python train.py --num_key_value_heads=1 --intermediate_size=704 --norm="rmsnorm" --norm_place="pre" --beta2=0.99 --doc_mask=true --train_tokens=144700000
Each number is 128 + 24 x the weight over its row's rms, rounded and kept within 0 to 255. Layers, rows and columns count from 0. Numbers have three digits each. The size before them is the row's rms in percent of the matrix's.

# layer 4 MLP up, 704x256, rms 0.0551, rows 528-599, columns 192-255
089:159160158146093131141169151142133163074145138110088142102079160160128150125173113132169116132137142136145129095113125161125145105158115157145092099128149156112201139153136135105135119138136100
101:135142141135147161126152116137079122149152144113135096111141100120127140114155150100161164168184157115109131105141163130089144137139120146089079094103136095137130151133129164116077173128125150
109:151142129135144102124187081106121122150156149142160139141122108139121151123145127162164118133094154117116118126149121146098137170157122091114130140147079144118093167145088132123151171143135152
097:147109158157128073127120145147125155153135144100170069110122131101142145112164149093101110121109115099112090093136117108127130087148096138149150171173144124097114127105128169128119063119168141
094:155120091120139138106118112148138130144107136166128112143143158092105117089132124109151169119091113109156117103131116118126162101098098109144124100130155119163120070096127142166164129084166165
094:126140111099123085124129123120173111136132150090120096104139097117149121108159122127109156090080134165106138097078115108161142139113140122102109150117119159192109123123136099144067109128160147
093:077143152133130132094132127105148127162139109117143128116113135147138087135104125124112143113145098162107134180188132113118115174131137102132124130138118154138149128123147090109111136111127147
100:131093124141112106133119113170137176130109127164118136137157085078114146147105107119131111104138154129096146094088119154138146126102120142122134168159118119153121130103137101131115139141128085
101:144120134120139147149176074120099147153121134134151166134098110108177132141118120106109091091127080143115150119124097138115152111106148101140134131124143159156128089111112147143126108113154127
099:148112127157115102129173104159189118157117119133075161121145129145143061155121100115115120142131116116107119091151111172146088138153142121100130078160137118155142087138135099130135137135145122
103:118130107063088139117125137091118146171130142112158138145135129127121125154138147108144132107126125137134148145161111104136092161092127147166139125094136097125114079142153123161103137161139138
098:159110126103117102103104119140165119076095147106144128156106094134117129130151169143081105146167107127083152118113090132080139098129120101108127129124157126120098155127132143121115121115148116
101:151126137125108147153164161158110123147102142120147123134153108073113173113157109082157121140100147103177112127132139079139150119112147124134105136106138104117141108115091123146119173109141132
092:166108109108120135113102170175143131101108125131165119132100103115139102088106106090159124128131123105107125114150132169125128133139148131140129149110124143091113116144097166117120116141139085
106:125131106126118149116137113153106086101143116152121110138126135101130138159169136133134107174137147115129082093153119100121157124136109128135163163114110137109139136143115129152140107102154144
103:163119126160148152148148158168096153097106148105115158121156113142119150157156134095176110121155075135155155101169149097140178121105130130147140097146170082130176127147114139139149143154138113
110:138092132124156098160087125099138107107106158163150151117133120101145092147138116131121139115142130175162128108120171131126184099140097118135103126143130150142132193131100123131120132143105152
095:131139139125164141153126100119144149142150126152134084141103110086115123144148140091076120124085099163096164109155117091165141118133090155105134148123138121100123101168150116102172096176143135
106:178104173139136118144151173169147135088095137133133106123172114102113138082143135098151090165131115131115090158128113141139120103111108059138109107114131119117107122201125119123085125096153138
100:114145182131150149114141132130116149139178176159110129127133125143131136174118134096134165084132119129136148165064147137106132115127138110114083131119096110114126149131118115090122134135080104
103:117126126121137081124113116150115103139106095064097108146095140123136165148081146113148109172153149086137139122146101152127149129163109178128160143115138131107181108131139132143103125163156135
101:110158099139145138127115185128130086113093154164128143097082102148135159116120085146133172121089103147141144124153150104125133102080080124100105141148128140118151096129114111131131159164100110
102:098144102122126136121137177109134115135194161131064125114111106115146131119124159122090142086110135112129117154112130113124143111135107098095136116143078170101117118141117130115122131170170136
105:107129154139099136144120121158126096155106129118108102078100140131163181113141152169159150132108136162125145138086146136160130170110166155125140078132117126128099108143140169172179178119140112
103:167155137154185081154126128111142164081148102117089158110119149177165139106137120137104142124175125135136145131133135114125173124121080123085125106158133142138156127101131172101114161138120127
098:118138136097101099157081148136135151126185104106131166097104138088090122131102131103106141092154106150054097124159127147107151117153149106141169114144131159116126130096141108104143101095144139
103:110168086096112157127120123135105126088136162139142156094131125130147143120149094116147104123148130088145115121110135180118118157090137118100116160132126150123112145128081164096121153145109117
099:118105149166144100153162096119178124098130138138128117135087112105138152093113112102163118111111127097129090154160111139143169116128143170127108131146139100161116139125078119140146145152111114
102:130158127120100095119068124150148094094104124137132150136091126152113159163123114156125133141124145145100158125105115133114127157076141131132114126128108119077172104127130152140127136129115094
099:155142180150189129126131155128132120125112107104107108098084126097132144167136150124151132125171105104130149108131129167115145078145124159107085093117154168145136131149169128120162079103132138
104:141151147121144126121118134097142152162124172082134119113162151139100157118155109136099163066104120137099140128159122157085144172137096108168126127156106167106113137153124152139169136116141138
099:147116165107085152136161161165099147142117097113157101132089109043115136158142118147107126167141081105074124155124133128153123152131180151104110156100101120133120075129095125132105130144160146
103:102139127151115159128145080130144108139142166126111114145142145124121129106121094097102137119104125136142125142112132063121126134101124116138103136130167143147118104084113127129150142093122139
098:137132123121113140128165157159138129172168135134153149177106132122115127111109161126107171147133117116136145141095169148140143083179147129137108138136143127133123124129140100155148112132110085
095:121155139109081118150132143131117130123163104161121129111086116149144137159123100118145122132129126106155127178141120193166069144128101140110126138118157117117136145125134091140129136174139133
097:171123138091122106128095142160132140107122076111131157133101130137095099143139112160077117137089149148110139154124138096125162179144161123079103068120131077137153120127194094132108141157110110
097:148128107120114130135119132093091151120088099106133135126152108127113141121111085123118148112137170163109121120110136135105117143125121091141123056132112095107114173119122092155134089119172132
107:162107122151139098134175115134137124148107140145161122174151153137100110188152149107174122119127151140101080117106144132151093103147174152129129135083144142133148104171097122138160120125103123
101:151094139124160106147131177155149165128164112151117114149157121128104124108141128150145149110154128115128095122140151136122130082131135179095116157119141119134057134098130135131118112144130153
099:129135067072123093153119120131143076123121120072070142087125124173130161118152138103144119164137168106107131102110105141141108113156133121102132145177146129153092143157146131149153158093168141
104:086141122088139130144116183093077100097082117077145155105104103120119102089096116162113138117137133136110110144126121166115132128120086147175140104185124086155096102156137132131114170130098120
107:132147131101122117096128139090107094146111090101156118140103117112112125163124154130133071095129142107136153111109131118168106163116127123134152173134108121139131119148138100096133109152133138
105:149107158145128114142129147128131158099098111154124137117130136159071146146109121139130116151111126107133124121131132137115125127094127094083116168105104084116055119139071073110154134136114124
103:145136122133144102145136112148148132136124130157101119135113132149124078176120120169112106135129105110109116143161134105130138113087124131091128154142121118119148108135102116144137081125112179
102:140099160184132112156110125160112152126155119126104149135117204077096078136130135140110164094118143164128125127134134128112078081136125145142160139150115121130164152105105168143157104122087144
095:101153165161128144102122137115101129117131145160117085143111135140122175109106099123153110081137086138080119150123130151164162157138150159174128104117135118134164130081135143128124134137152112
100:132134114157136117113132138158155113177102087144087127130128140114145126086134145158151169087136094113142133129141164113152164143116134139132132120116116139127135120114142160144122142109155146
099:143114165140156159111201131131059095149125151117139105107079141127098102120165151105107134148156140087138156143170116093170130149115147103119153093160085105060103098153120128117129143148136126
105:088156133108110136113097144139162134123147117079043192080152179103112124140141135090162124140147120111131121178130157149109145113092165152180128132131161136115144149170129123109091148126169109
096:155113142121151109159132160086152153124124102141168148146117171155164107134149134136118138135113101113138156126132143131095130126121094117101123117130142127131066106125130114112133129123110163
100:106099122086147119146103111118110076126102147136162166121097098149144154173144125136134134145107158113087121109105141116138141100125161140138147139151122144099127129147109118141113139120097142
099:108106144144165166139148106167145148111147131133152046145138127134091136109154176104162085126153103112135117135102111122116117096111112124121104152149127133117129181149146134079149112149126146
104:109120127112105138134159124131157143126103092134143155125122113166120143136093182094115083115156188117136095161146174149148139119125118131087095133126146107134141149117149128104144162140134098
100:143168168108134105157090097132138160098123086092138137108138145133126114143111179165152083109128131127166161135100135126134151116163130134151108096132125134111164159125152161123084154175150121
099:067133131100112156155106132128139143123147162081139128171178113129116136156096096093149113177157164170143117135063110117134079105138128128119125132128131115102120093121093094127133134108083111
104:158128164114103138131134125169102153126140136092111117116112149102109118158115110132110148133106088129121140088128116113116120157146103151158161105112125130115167098175113136133153110097132122
101:138145142088147139127120077093136104146103182143123135115126140094149109127153112134137123131092133123080122103129109093123125094056129130143164133134137167088149149154126091152150132114143113
099:172129181160118086103118113161113094061159136120139160127132105139123143160116121144136118145118143094129143107086101123113137130093140164120129101121116049070172127137133118107134145168149111
098:126134135138161126114111095094154148157105134116117082131138126178109097125139113166125139130127176126155201102100153120147131106087142137135128110113108106148107075162088057149118121127136132
100:125116149099140108136119109111138131102115088133122133100105093073154161109130149115156104078108124113098121144120086129126151142122146098132092136097111115142122139139144141060160135142126129
103:124125099134093125135128090112129164134143119138121135139136097136166116132141139108164149172097116119139097123192149109122154088133071132123127154100127132174143141101090163106100126106144145
103:124141129127138153123123154139090118069136143155140131115130125098155179119125109149084111152116111155133134178107148153132109169120102131148151149152130116083124142146097112099123141151140107
111:141106139079116150167144135129161138151136139095145166132126176083123106192129193141150135107112154099117108129154107118106111139137143136163150109093117102130133175147124177115167108106138131
084:127128122155184106098117140119134134060132121164161112141130150124118103146099150134125173146123117155111120140153149114130115127126078141151118101142101153108124135107105079120179088139098159
099:114119153155154092165074113113093104103131095122113098152141103130124117127182175143109136123142125144122115158109154123129101141168123151123140187139083129123083134128127122149105165140185106
093:127140131138090118121142132106102167123133127105153141109110154142128131116139101093134152126128096107133102145104130120107132139153103157122179157177153134112169146138165139148132144099133169
103:125129121112134146179098082102125145144110146118140177139124084132117145149123105081153136128140124141123103159112118116109148114120135138129122110137122142122134115138165139118136153162120139
099:139142174109149127119180163122152140131110146118130098139144169127142068126131121149098118141116155083185147105120063136156108079135146102167129136132121143122115112066124138114140121150109107
104:123144142131125095149135134121119172126133142096168138114140162125131138137127113117117087092068154102129127122173138166097118075177105075117112127133137127094122148122143153149124136139136174
098:140104157162173176107163131105125129126118118125148134132133114145109148088121137173134127143177139141086135145138138138102148118076180149117154107177070117119196110144113102093153163112122104
103:133132155145118135142168085095118123096131139135161083128188143153132111111106125134143091088114089127113128106125143102102147164100109145122049163115102165157155159122120121107156110146112126
102:119119119091120143111153128162115164131120123138064157140137105116150097127152117139148131116102156203154120136139113133133083090090140126087154131123131103095122093117106104139122144115124112
# layer 4 MLP down (transposed), 704x256, rms 0.051, rows 528-598, columns 192-255
093:123111132093135137090122123140151136146158152107144157108127150110103106121152109156104139125111152131179119111118119122142118123151104117116112086108134078133168129161082128097097126158074117
101:154113138121127123131155076109108126170125143102085128127143128124121105160111142112091164173140163125121156132144111134136165140119180107133132110072143192130160137121119130088165144147113083
107:072104124117126146135118124131134131106172124085117184125111117140118130139112165120146119112121077148089115120118143080112156112147154164162093087098130112158168138143088145089067099143138148
096:104176115116168138137124123112155134150154088106130184168122129129138151091113136123112160110140088145142113111137102150177121127140123151147127113141161165138093096155133139150159140139120084
096:136135097135117135083113097127178133127098096129104089110129109118132120103095130106102120115124131134098119150144115147105177102113131108133151134150144139138109066158162148124141085109159129
093:134100099137126152128108143115117107148075147129122096133127168137136163150101132173147107115116092102134145123110093139108128120156108127123099142127116153170153134142115144093146146124150174
098:142152146114105115146110137132134119114158131139135121168145096068143133105135123087121088140155146107104106141168116154092130099107137179133121108096108107113103119165152113124126151113144126
100:111124126092115126104112190160126126115133074124099100150101136123067122153124132138127159141122126103122114126153142125116163148140170077112114115085122139143138096127107096167179157128112109
104:125108154137080117120151173103124099133170129134129117149097165109114124129121157100157099104066101160156180134122128122102159123090143140127104123144122132137145138121151098108141110136113164
097:147120121171144149127141146145129155110099130166145149126163126108123123079137097124089127127128103115104110134126179181138171134126173110094114125083133098130111111116132122144121137133127130
104:148171164143143097132142150080148131116100135128086124107143159104156105112148126171167118099143163091154131095131177119105103071108129142135137138113089140126140135128133148181151121140164130
098:135141119131139120092140047119143112114150085186126124107136130155111127111125070110110103150161164076113087137107095124138165132100142162135143157115114152162125080123069125137110134160132142
104:106183125097120131145094160142139224148090087137089116116137122129111119121145093101119118119187118133099108148107135153122166080175140127138134187119112145128121086150142138125092121140156093
091:179140163110140111102141133091076129137113123170086098142139112142123073149192145134149121111143105099115140142144137146112126069140143142067150187130140106116115115099154118098136172153131058
105:140165096162125097109130127128103126115119102174152115157149159106147157107116149107149086112119099138140119153126103105149132149142158074113129166116119143131134099143185099164097117129135151
103:128125142124132178113126143139159126086128119107123157119153138158075111145132150114140123138127129090160143138125131112107121087129157140140120116127116163154149125141135138128112172102081114
111:100151124100146141131162116152158122147162117134132145144130133154079138166129114132134148149123129114141121151148100153146134090124127149126144128200122092096134183158065128147146122113163164
093:129105152158183104145095175122169127179105117092170119133123141132169132096125131127132089159115142157125105116137108139143118109082172109120146145118126145130172103104164115089143143124191135
106:142159133074128104149107070123149118147135114114101117077147107121184134129127157163122098104151107110121142109136136087126127116101075149132178143124134103121125098121139181097119117148156135
100:114086102159161176092129177102168114100155153126159131177120156104144135124148169074134129121156146156124132125123124175136146165135123128181136135174082108129142127129102116095128156101175139
103:131062116145107152097134150131153106106154093103162116124160112129085112107116120152145147162094132133101136121153127100145106105109117134157128108153149135118102150122111110132134135118087128
100:084094129126084159154141151138133114160132136158127119090100133162169160107163082106108080116098157129103158114098095069140094136102161113148091112088113146121153152115146157157122098120118150
098:113099096129119132144067101161122121116160069134134140164124143146126103143117127119126133090146166116099147147121141118112069128135098141130108180125139143057110142113122158128082164123132110
106:148157094124101130142102099135120113153110151126109126074103152109180168102123132140157138121127129118148112210152146128175108180157134169111121150111121146090118145119141138140159126138165162
105:076176137129124158132134077140135144085162145140160130106125105130130167114086136147125167132155131058134108146112165144173116151139185117135103082117131167149127116109147145117123112149129123
100:133068123121137083109131178139132133126125122142139151108151105134114096126153160125128152153135145138167136141141172107144108118140140186121112135114109142173155139099106137077125087111143096
101:114111142159114150144114122115117133161129103104111157137150117106090149128155151125102184138137147118132146160104157103130103109126131158130141101088135107105116128130111173140132153182099123
101:144130136128110108144089153135133089054120149138139148118098132121105130171113139103139102133125142113077107173150146132194135104133102135123112127077073120106131160093070149142143141154140151
103:118124113121135132103162087137135136100126147186152159165113129150134140126168095096140130172124089117184108136129119100107164108122089106120097150055116142132103114101106102145128092138123139
099:124169138115142111131135122130134126130142161093112109157126161157161127154133116149123099156125156184139134117128114137137107127135138086095156089162156119119110088135183138158127147143141070
105:126144131121111120155158131110157099113113163138135101105072133099146143139123149113150136148110235129112148139119168121129149181086086152141157131151065114109105112151130097145150126158096102
101:179082141132124106168128159128120083142101138106096173110108174128141126125153097112101117159121112138144163168113146137136128116077145137099154138084113089134152150130141121102096114146100082
101:085122134088099122121156114104152090166127124136142148093119167152120124108073127102156117114107118081132087087151124118166116147120156155174116087128116106113144143105133132117135120135146124
101:135185123086156104116127139140087138134163126101082140113144122134152101093137100123100158174148114114139110077133122101123110117145154178123131123236092129135144125132120078118089137097121149
096:116126145085093134147126096147122126125128177140131138139120160131155120117112134143163125116121139100159148189116135096133176156141118135103135110135129149125139119118134122140162131153145153
095:134161145157079092093151153107125157133117083131135204153141102118116115137161136133100127153128085124138155152118145137142154092163098096089131110120173100182110160138137114153118159067144130
097:139137093113122125110106099086123106116146107148121140079106172092130079140105131132128146096133147160072087080143132121128092183106136138114151073091107153119124101154111099085134115083122126
109:087227135169122140119146174120142094109137131130160137093130125122124121124075152139119135153177151121152155078116079153176133157132144124115093134192109131104133090133121135142106148112113115
100:141110107156142126094123095109066147140144134134145136139117117127124139127132120124079160164084107154118140135077109069144078117148150144116154103093140144169095133130135136127094136130107141
096:110155058123133124169082130145073126123149106127103138130133135105118119090125099149128079151083111124117163103142160138146085116168161077101152089154140117131099143128141118119166128125148128
106:140086174144099093138096100132103114132134111161114170130143165132120104142160147130119145127110133144126113146132112116133115099154131123109140138079156132145168143137115101134132082108108099
108:120095136145172146114119101107117137138105101133089160159126126105078070133103133106117181110165157137117109162114111144132163104161146083154124121088136105125118133089146100114089133125119143
109:148154127154148124109092165102132143088094132082111130107140137173149141147144149126118113143144138105093104092138107191135102146094106106112151110128122134155086100132104114186188136122136094
105:117060139173120129086131148127149158128142134152109155139169126129149134158124140125140155149157161132128119141107157131081117070164099121152097124137147096106132147131149121121162109132099101
100:097131119139123130133092172105164072108141155135163122143125122174173137136110080128105135156163134146168121138125154164095104179156108111107121118117154148121143099125137132093158136122125141
097:177119127160115110084096123166105148093150109111125113103125137168181145107169098138115159094136170112086130161106151125127149143151132097180094134153109104129141158129113100109131105138098104
104:127191121137097108110116170122170130109114138146100151136140122121110123124084124122111095144090120142119142166133105129113095131111146146097146180130139168166103145128107139111172141103136138
097:088135112118123153119094116102142159129112117177131170110147114152175112113086119110124136127129175126119130143137130147130125119137115085121095110120132152153120136123141187111121138086169116
102:148159183110133156141141181129102092096122133144138111128139102140146110108173108174109131105104130099100125151157152140090140124141115075092156152166075155132157132113107120138154150062131137
094:115140175162130113099137118134128139113103121131138116118101052110114141113151149113099087119179132154111148130144091143102123123154117099125133090097133101127170092129145125131137121116113172
101:113181121121123135112143097162145120102116155091092151110115085129119126117128099157151107140118129128147112100097137124108126141109159083077141126135154132163100127119143101180121106078125120
096:098118116116118149146125121106105115164117105144125139071145145134129117167161143094123086138125164116114105123160138183119106122124104131161117138149114110089119136124139118185145162122106158
103:115096128072105171099146110111111138081103124105139124157125119142131132113101109142152129102136161131106141125149143160095154157132171137147147142117072138143135117111106140129113103166112147
102:140137138107150144110105119101117097121104089135124126117079133120114139151168099102105093102129146121146174158112138120138144110110123102110120082044114108134122161133122131115126091140166138
099:109145158144151102127102160112108122106127091114098114130160144141138157107099120121153149139133145156121118106091084173171184115121129089087118145148111128147081101159117132088128131125134099
104:144103136128153083140132105166165114138155128135124123157112114094165160177151096120125104138143102096116152155111171145085113146087109144122119115134087137123137142136114096163115098136122137
101:146059129108085129168096138108137110129109127122140156114126124125127120123129164134110108112107154127150128148134116110128095145093081144185166182130136141132124137143108140143119091095105134
099:079124141123123123125125115089087149138148124126138161101138175130166082121104142131116135123123152119112114118115114167145112174135142124092150132157129123164137136156160091143103140086120124
097:165093106119147146124136101099143155084128123121108106108125110126133130129150159140137116120141126115139162106104126118112122088094152119149129049115150112138138084156118127100109103132140145
102:111183126097080145107165172107198190085132121113090115124126122106190112118136148122133149119134150133185134163141126157155107139120131138134118143106119169141120124134153069086143147160126140
098:133131123152165091111152153146113111132130119138150122126115139123149139119165166118110113098104130108120115124157153112135170121123120179123133126116098083161142134109114138089118089180124127
106:137156106152135125125108089090104130100127123125118192114102132128155149089163109140163098101107117119105121127104131136167097155132123126146131129097119115125148157116094129116123091110098107
110:151180062130149100141112102142132152148126136147173123087112160126107088108142108129168160081155154118149151124140141115125125113150087094105145103191122127106122093138095140102122153089135148
086:085117097118149144076122090116150145086127104157095089151101102147132137162120099107149100166166124129106140167153124095163124109110128070133139147138108152124145109082111101150138126142127183
098:090152131067124148131152137110082092119131125128118121132098101110177122155122153127098159157121117131135126166123113130095122166156097158141149142129145103131115133137175150103085128145146163
086:164129143148106108145136123147132114149147118169115110164102176091171145140135138119137172134118133094138117145125142099138091155127132140089087140120102132127146117096152138106119131168149107
103:122164108139136122138118131105114129102096146100101094134166119134091155113153096136148103109146126086097160098133118113097117113104107117154135118068115146132078145110125105117118125106157120
099:161120101140119150149135169144116148163147152122101118124148140121126132119155133133172084119106119136168137079153077136159122097108144125150158168175128134129126075142142116161137171128105140
104:151142105106157106083120143112117115138095103115094128104110116106107112152134115112147173135127106127106111137151132132101191167143071139165159152139105118101144083143138111109139152106130153
096:110150146112166144134118137136125136102160137128108110125109161193106123157135130120120133127145143107102175134118084133149138111182097145129166133118141116132169160087148179124128120145113136
107:104162150121126177084135137121141113116156134149137108106149141170121122138099125162130112118103135103090103100146126136113129094176131166153159122162103130163144105111155120134149149183117109
# layer 4 MLP gate, 704x256, rms 0.0578, rows 529-599, columns 192-255
101:105106142141097172128104141123069131079123126101176106082126119130109139112110113121156089146101114124100093153127119138124110158117097066162150122135159103141158144136099126130185143092141109
111:102110127111144137104110106120102116130118153107100127138151176101115119141104129138120073169088092138171094117124125079127082131141099145135186199155122146101145163145150145136157123116149098
098:124134130105139158119102104061111131126118127123120119149163167134131134105129100105156126122124116129161109144126162110131150180178095138102158124124150114143140146143132099134104129159133149
103:111113116143134153113136165104120128091141130080096128171125084137100134128149129154085087135154119167141123143127104136121105121128159131124158135124109119089137165130179086095130101161115086
090:145126092146125144128129127127133165127123112116114150131138113135144095115144129134094154120109112168145134139113112167099092106080138127128123111125137096105121086153116126134177105142133144
092:163129180145152119106175104087128111155110172130160117140115169105114116123116185141069077164158135144111118123117124096118116111109107110133145164141140179140100156154103116078132092126134076
103:132150092135143127120157115117094177106110134136150163110162089154170109106109164131115125167116088107178126159123149135110158146094142123151122143104100163109153132116131122107127128124112154
100:133160122170138093114105122054106104131125147130126139117098136154119129161097146151120108107165115111132124123068160175119078129133119139108130114123138125118113175075132170093117125070158146
099:147091142122127165157128086130179123147127163140110079154100142123182111117161144062115101132101158120130127092123089131122142084153082160140153142113166124116119116115164124122120100166116151
105:093127094110111187150141116141111090157156111145124090161126174122125113107174131090113104171109150167174139150121143097162109132104087130162099153116086158114121113117136120130143151161134103
104:142122105127102141127133153154123097126125144109106163112168159092139116153150175136137071164110098164127102163103135106080155082159131142184114089099128108152122185175142120183145121112084132
104:137104142128114140119150159151107118137120115108072158128134093128130142139121102115159154102110070136144153148162125114153141120086097121133107095082118113153158126145140118100146120137177099
087:147157149139128142116141135123140103147116100132131103127139120070121153119103179113106138111123102134158116122116141141137083108127118132070133197102117124148109153126107114159140133117165118
114:170067110136155168085104127090114135125102134114145110161178113129120117126137142114113124104124165167104098104144160123149136142119102092140160144139135093140121143144108158106144137120092090
102:104094090148194141125177151135117152177122154137116127121100148137102096096144141154113141142106160094104121136155148136154104109172121079121126105145103126097116130109130134150127129151085139
108:162093162127126123116110199172130133157137123093140138141177174142109167137124092133104142139127133156114140142112118134110150127139102106106144116149124143095169136121078116151105093122154095
093:138096069144140118068139126078118141105132136125173143141148119174057133145102089162162144118170148095125108111110118128120149122057137108146126141128148144134141142101149100120119162087106134
109:119122085147139120192154153150122099106147114181125136101113168153150156118119163118162096104146134156127120112158104144100114102131142093167108128094079118132127142096115116111156140146160115
095:101143136141119133129146117078102136115096094090135085122131161088140099113122157143083102128096123148107129165154112125128106132135123120112097186100148094116138140105160155098125097122111069
102:114115135138098127095086159140129155144092153188155080146153103118120097171126150133159128152157121129111126109155131123156082175125152123174120070117117134139095134115134174121119125147150163
095:104122128097102182123147097150146144097170133112135117146128137121173203122126128088133108118159151150136139173113142129153161127136149127192159139137132165155084125128138114119114117133133101
103:110140108115101122121072153162126115107159092084112094154169112166126127109089117151137124170108121109121095140123133113150145105154109148086130083139099089136060130089152135142131114129108137
107:125100164151121158140175153150139073122127143135139119137136135114083116081152156178135158175142175179114145116119089136120136121105129103160080116116118093128146148136098137164178128141150107
096:106130157162157118141108114121159123101097138162145102140090105120146117097138114129154131149159162138110153088106110144108142167143110158155109130154110193161133116117120135154061133150092140
095:114156178133139119148144111136100131104122132146121112114101120123125148134143125123119098165130115073133130091139150121122125125143177109089124112109122153150139095120110118146133125120097121
101:180135151169103147098149144115151154125117128123108106139179124118133123135138112130104075128132124130107128157119075101124114128095085175088160099139123120143127124195146120135109092128154166
101:122095135132148177127110113132114153169166107138111113149137088132112172077119125127093121119142132158145137199152117146130154123105123126155116105149111130115131123179139105099101098113158152
101:137120122153106086134148181061122097118127145100133107128115119101132119107104143116136137118096131096149146145113150126112130122089124111167121136145115164157130161093095095116143123105165154
096:138127128125155124117090105113135123100131114079074104148129118114163147130115131094105161162135153069114142125155119122122116110132140105131162219141120097164101128139141130144155125075128169
094:109132121156111164080142124167129118110119120105189118122110150127074140105121108120117132148120125117100118113123109079128112129106106133160136116143150148133145115102115097119099119138101142
099:169118133124119140111113163110144087116121147156179130115142151104074132151167122165144112126137148133130091108109171121122145134122114136128128108176116147157145108115110134178126135145110097
105:121127112112156178138138154127099165129109144148097139155142115159084111144122154100156114120131113140113105121184104105136110106103115162109102110127090125103131111087126128118120080135109123
102:114115131101104167104129155142139130170136166114095148153115131135132162098113130084126137158102134189131131150118095100127137119148138132191175096126124121139137142165149122138180158128102088
102:136142096127107127110135139128112111122153119146129131176110115156097123141103128109121107130146152161118096157133104159162094127072110125112165159127142136098125145126129081158150124143144122
103:141136106069154144141134160156155113090167104111140146149096123172144115139138098147145097103098142139125132135125100079102169141106103092149134126125112102123126105116166134142095132142092105
094:167135109153152092101153168091136114153104117127124163161137111149125125176162105132125132122155089154142159095148134098067134102124067135127147148143094090114124141135128143112126108100101139
104:103094105161167122049126079114138103153126085087112115177123103129117150126083095122103110154156147111154121150125116108122152168102120148157183140138129144161146123151118104175108148132155151
098:098128111132134142147059134138133135150114168121161120152132124112138145117101130154124182145092126103116153112103128140178116119108102124107161116154131121164102110132185096079130113161122133
098:124155107143158124130120136128172074130149121101113126173143121114147111135132127080119098135134141121115123117118104115101124160074097103144125116187129195119142143154109087114091092117181153
105:153112125102163112099137140108142114138150116132106151105129117104159153164165177094148102152088130124128146111119152115101151155126123142178125180098111137136115124113139130153124108085130156
103:166113100132141137135135166139125148117126141113092133138152120150092118144134135154115138127114088157099135150124123130130138109144153129141138115106137162068133128155107115108107135118140128
106:127149097155131125117149140136149134121160084102121155086145123115158129112156135168148099136166136168121159136126130116121112118125117138101118124121098131119110146120145159108140135131138186
099:104120132124135098155148136163179130133144094105168148163192132149123104180124145121101159119167175129131125091141114124083126116120169150141147085108125132103122165133159145132185096166084086
104:132110182133050123122146133163104164123138118113089117126117176109120180140139143119166063161109119113136154157075083077121110123145117121175081112119169145165113111113098149149144143148123182
102:130128100147146170103154158114113082088161170113125149083130117119112132125104115120121077168125128125101149117182076113132127088152157140142154103116142108114137121145134145167168126098171106
101:130121153126107131151115111143108128105109122153173155111141126088173134143145131140129137126131157172101146113132142071143170139124138108158137146124113111103169170091153084133130069171118079
104:175080170164166144116146100147139152119105193155181079142137154134141159123137129126083136126136101100118119125088110061163130117132110081152170119147108098087155114105127116081183089114081095
104:093141153129111125102095127121089112157147135144102115158123123090142104166126144146126134113167099092120163154143116107154108127140117128176124170098120134131133113114088109184146104137136144
094:136128171116146107136144126137113170142133104125146140117168136158123124105126122113109121168093126122148119110144134127083122135154149121087114102150114116125119096090157114128147157120133125
098:157102140096111152102105114126192092127131167047161161099165123136126113133160127166118091147090163131116138085167103144117109114140116091147122119142148136078130138156149149102169144100104146
099:088120161117163092113158104107148117134175126122135116154110131110132114128144126100110109138105100185126109137126119178165114166118118125117108201101152164073083120110174091181137130134143130
099:139118113107124094164096096139126162142147117160124122159078099110119081121084115140064130102165131110102113128108109145160142123121131124140169111135085144088087101101174145137116111072135083
097:118153096165083074148136134110127122150149111153105116115150141119145064142118154128146133112081100156122128086124120138129117158102133078113097173108157111121121140113172140146113099123112096
099:119087124112126107098146128180131097114117130096149132155144069138114131117140160125119168168116152125133105105123080143151111119138106159099127139093143107143095166123129073096199143141112109
105:138078110153159100110117153122144099084160119093152100151118122162076151131170105143123127148123134127117085052118142177142149093125117108126170113108114163099093162126128105118127121120110131
105:108100121123118123154066153148166097123074136123161103124107127153108122096124133127117111165158160139150136142080106161108080111141074127143125146110146125139125142099133155124121111139082091
098:120102113136107134157121107133134106136082132152147117122151123136153095129167151094146048099115112139099123168073122120136130127069095154165137115140115102126117155083118146095157132107133128
098:127114125098106124132134231167121124150161155141132179135154093154079143132131160103122139140121118126086102097124084111123130090124100091172141142142147154115112133128139100123133142118145099
096:117145080161133078128088114134113110144133100140193129136085130085127158109134088139127129175120119131121118135120109156160140116137104115105124133121156121112101152120141172138106136111112163
107:106108098140122150103116137122168114114091124047120141126168107115130113119109128159153097177111156123123090165123132138128106151083108121121110120145164159141165119163129113148115139069109145
104:130132115120153144123192091134089094127153105167122136149144113107136136094143150110122136126109095196087129139159094112116139155089146109209112111117085138115117166131127084132107146129165131
107:119098141109114171109138144109103154097143108100141131150126090118124156129110108110115095160109105151132147157098137128118138120112129139133116098123112093145074115131119095100155132117145145
094:101132088106132160144118161103128085137133114077116138181140169141130173130100107120126053123154120148123124140106118164136140120096139115139167160126171122133141135147170130170110155069141098
095:111071089148146106124134153123119103115138155141177133154148096142065115076121166139115125106119129114100124119131123117106131102122139156115145150132112136110084138119095149130117123131164087
102:176105129096123119123148121146159172143102132079141147116121131122118091112128126117132066161142137149112100143149130131120130137138095136116126148131168121147140145137160121160135142058119150
105:141128138192113083133121134074125132096102103141095103144104118148098147125165160164111125124127095146117133102133115153146125103148147071100140146118123139115109119119097156105155096110118121
098:090149109145103142119117149136041096060118118093103165113128115121113138104107113145143146140157122130128160140138145153140144133076149110130148136129147128085165129161142083145124104112128115
109:130118109167161108149140132111137156157101155140097145098126122129166111144149118136104057108103080144138131159179130115135123090127159082123124140155174163109148102103111164135149112092142163
094:135130138121137101071132145106111097050122097119157101156155116123114087135152107124099133178165158138081129081112135104119123096129129154113164144139094125080131103130162142157093119135068107
106:125091113141156141081138164108127115106114124154100105119110104158132130137141160100138093090128091146133088114148127113123126098121141137128100124095113129126142171132110113117091146151144115
104:158145132067140124076136121087135134151131122152126116144147105123096162116117104116151100076175082152117138191115140117135117149147103134150157104117142112111123129142109118110112125128119116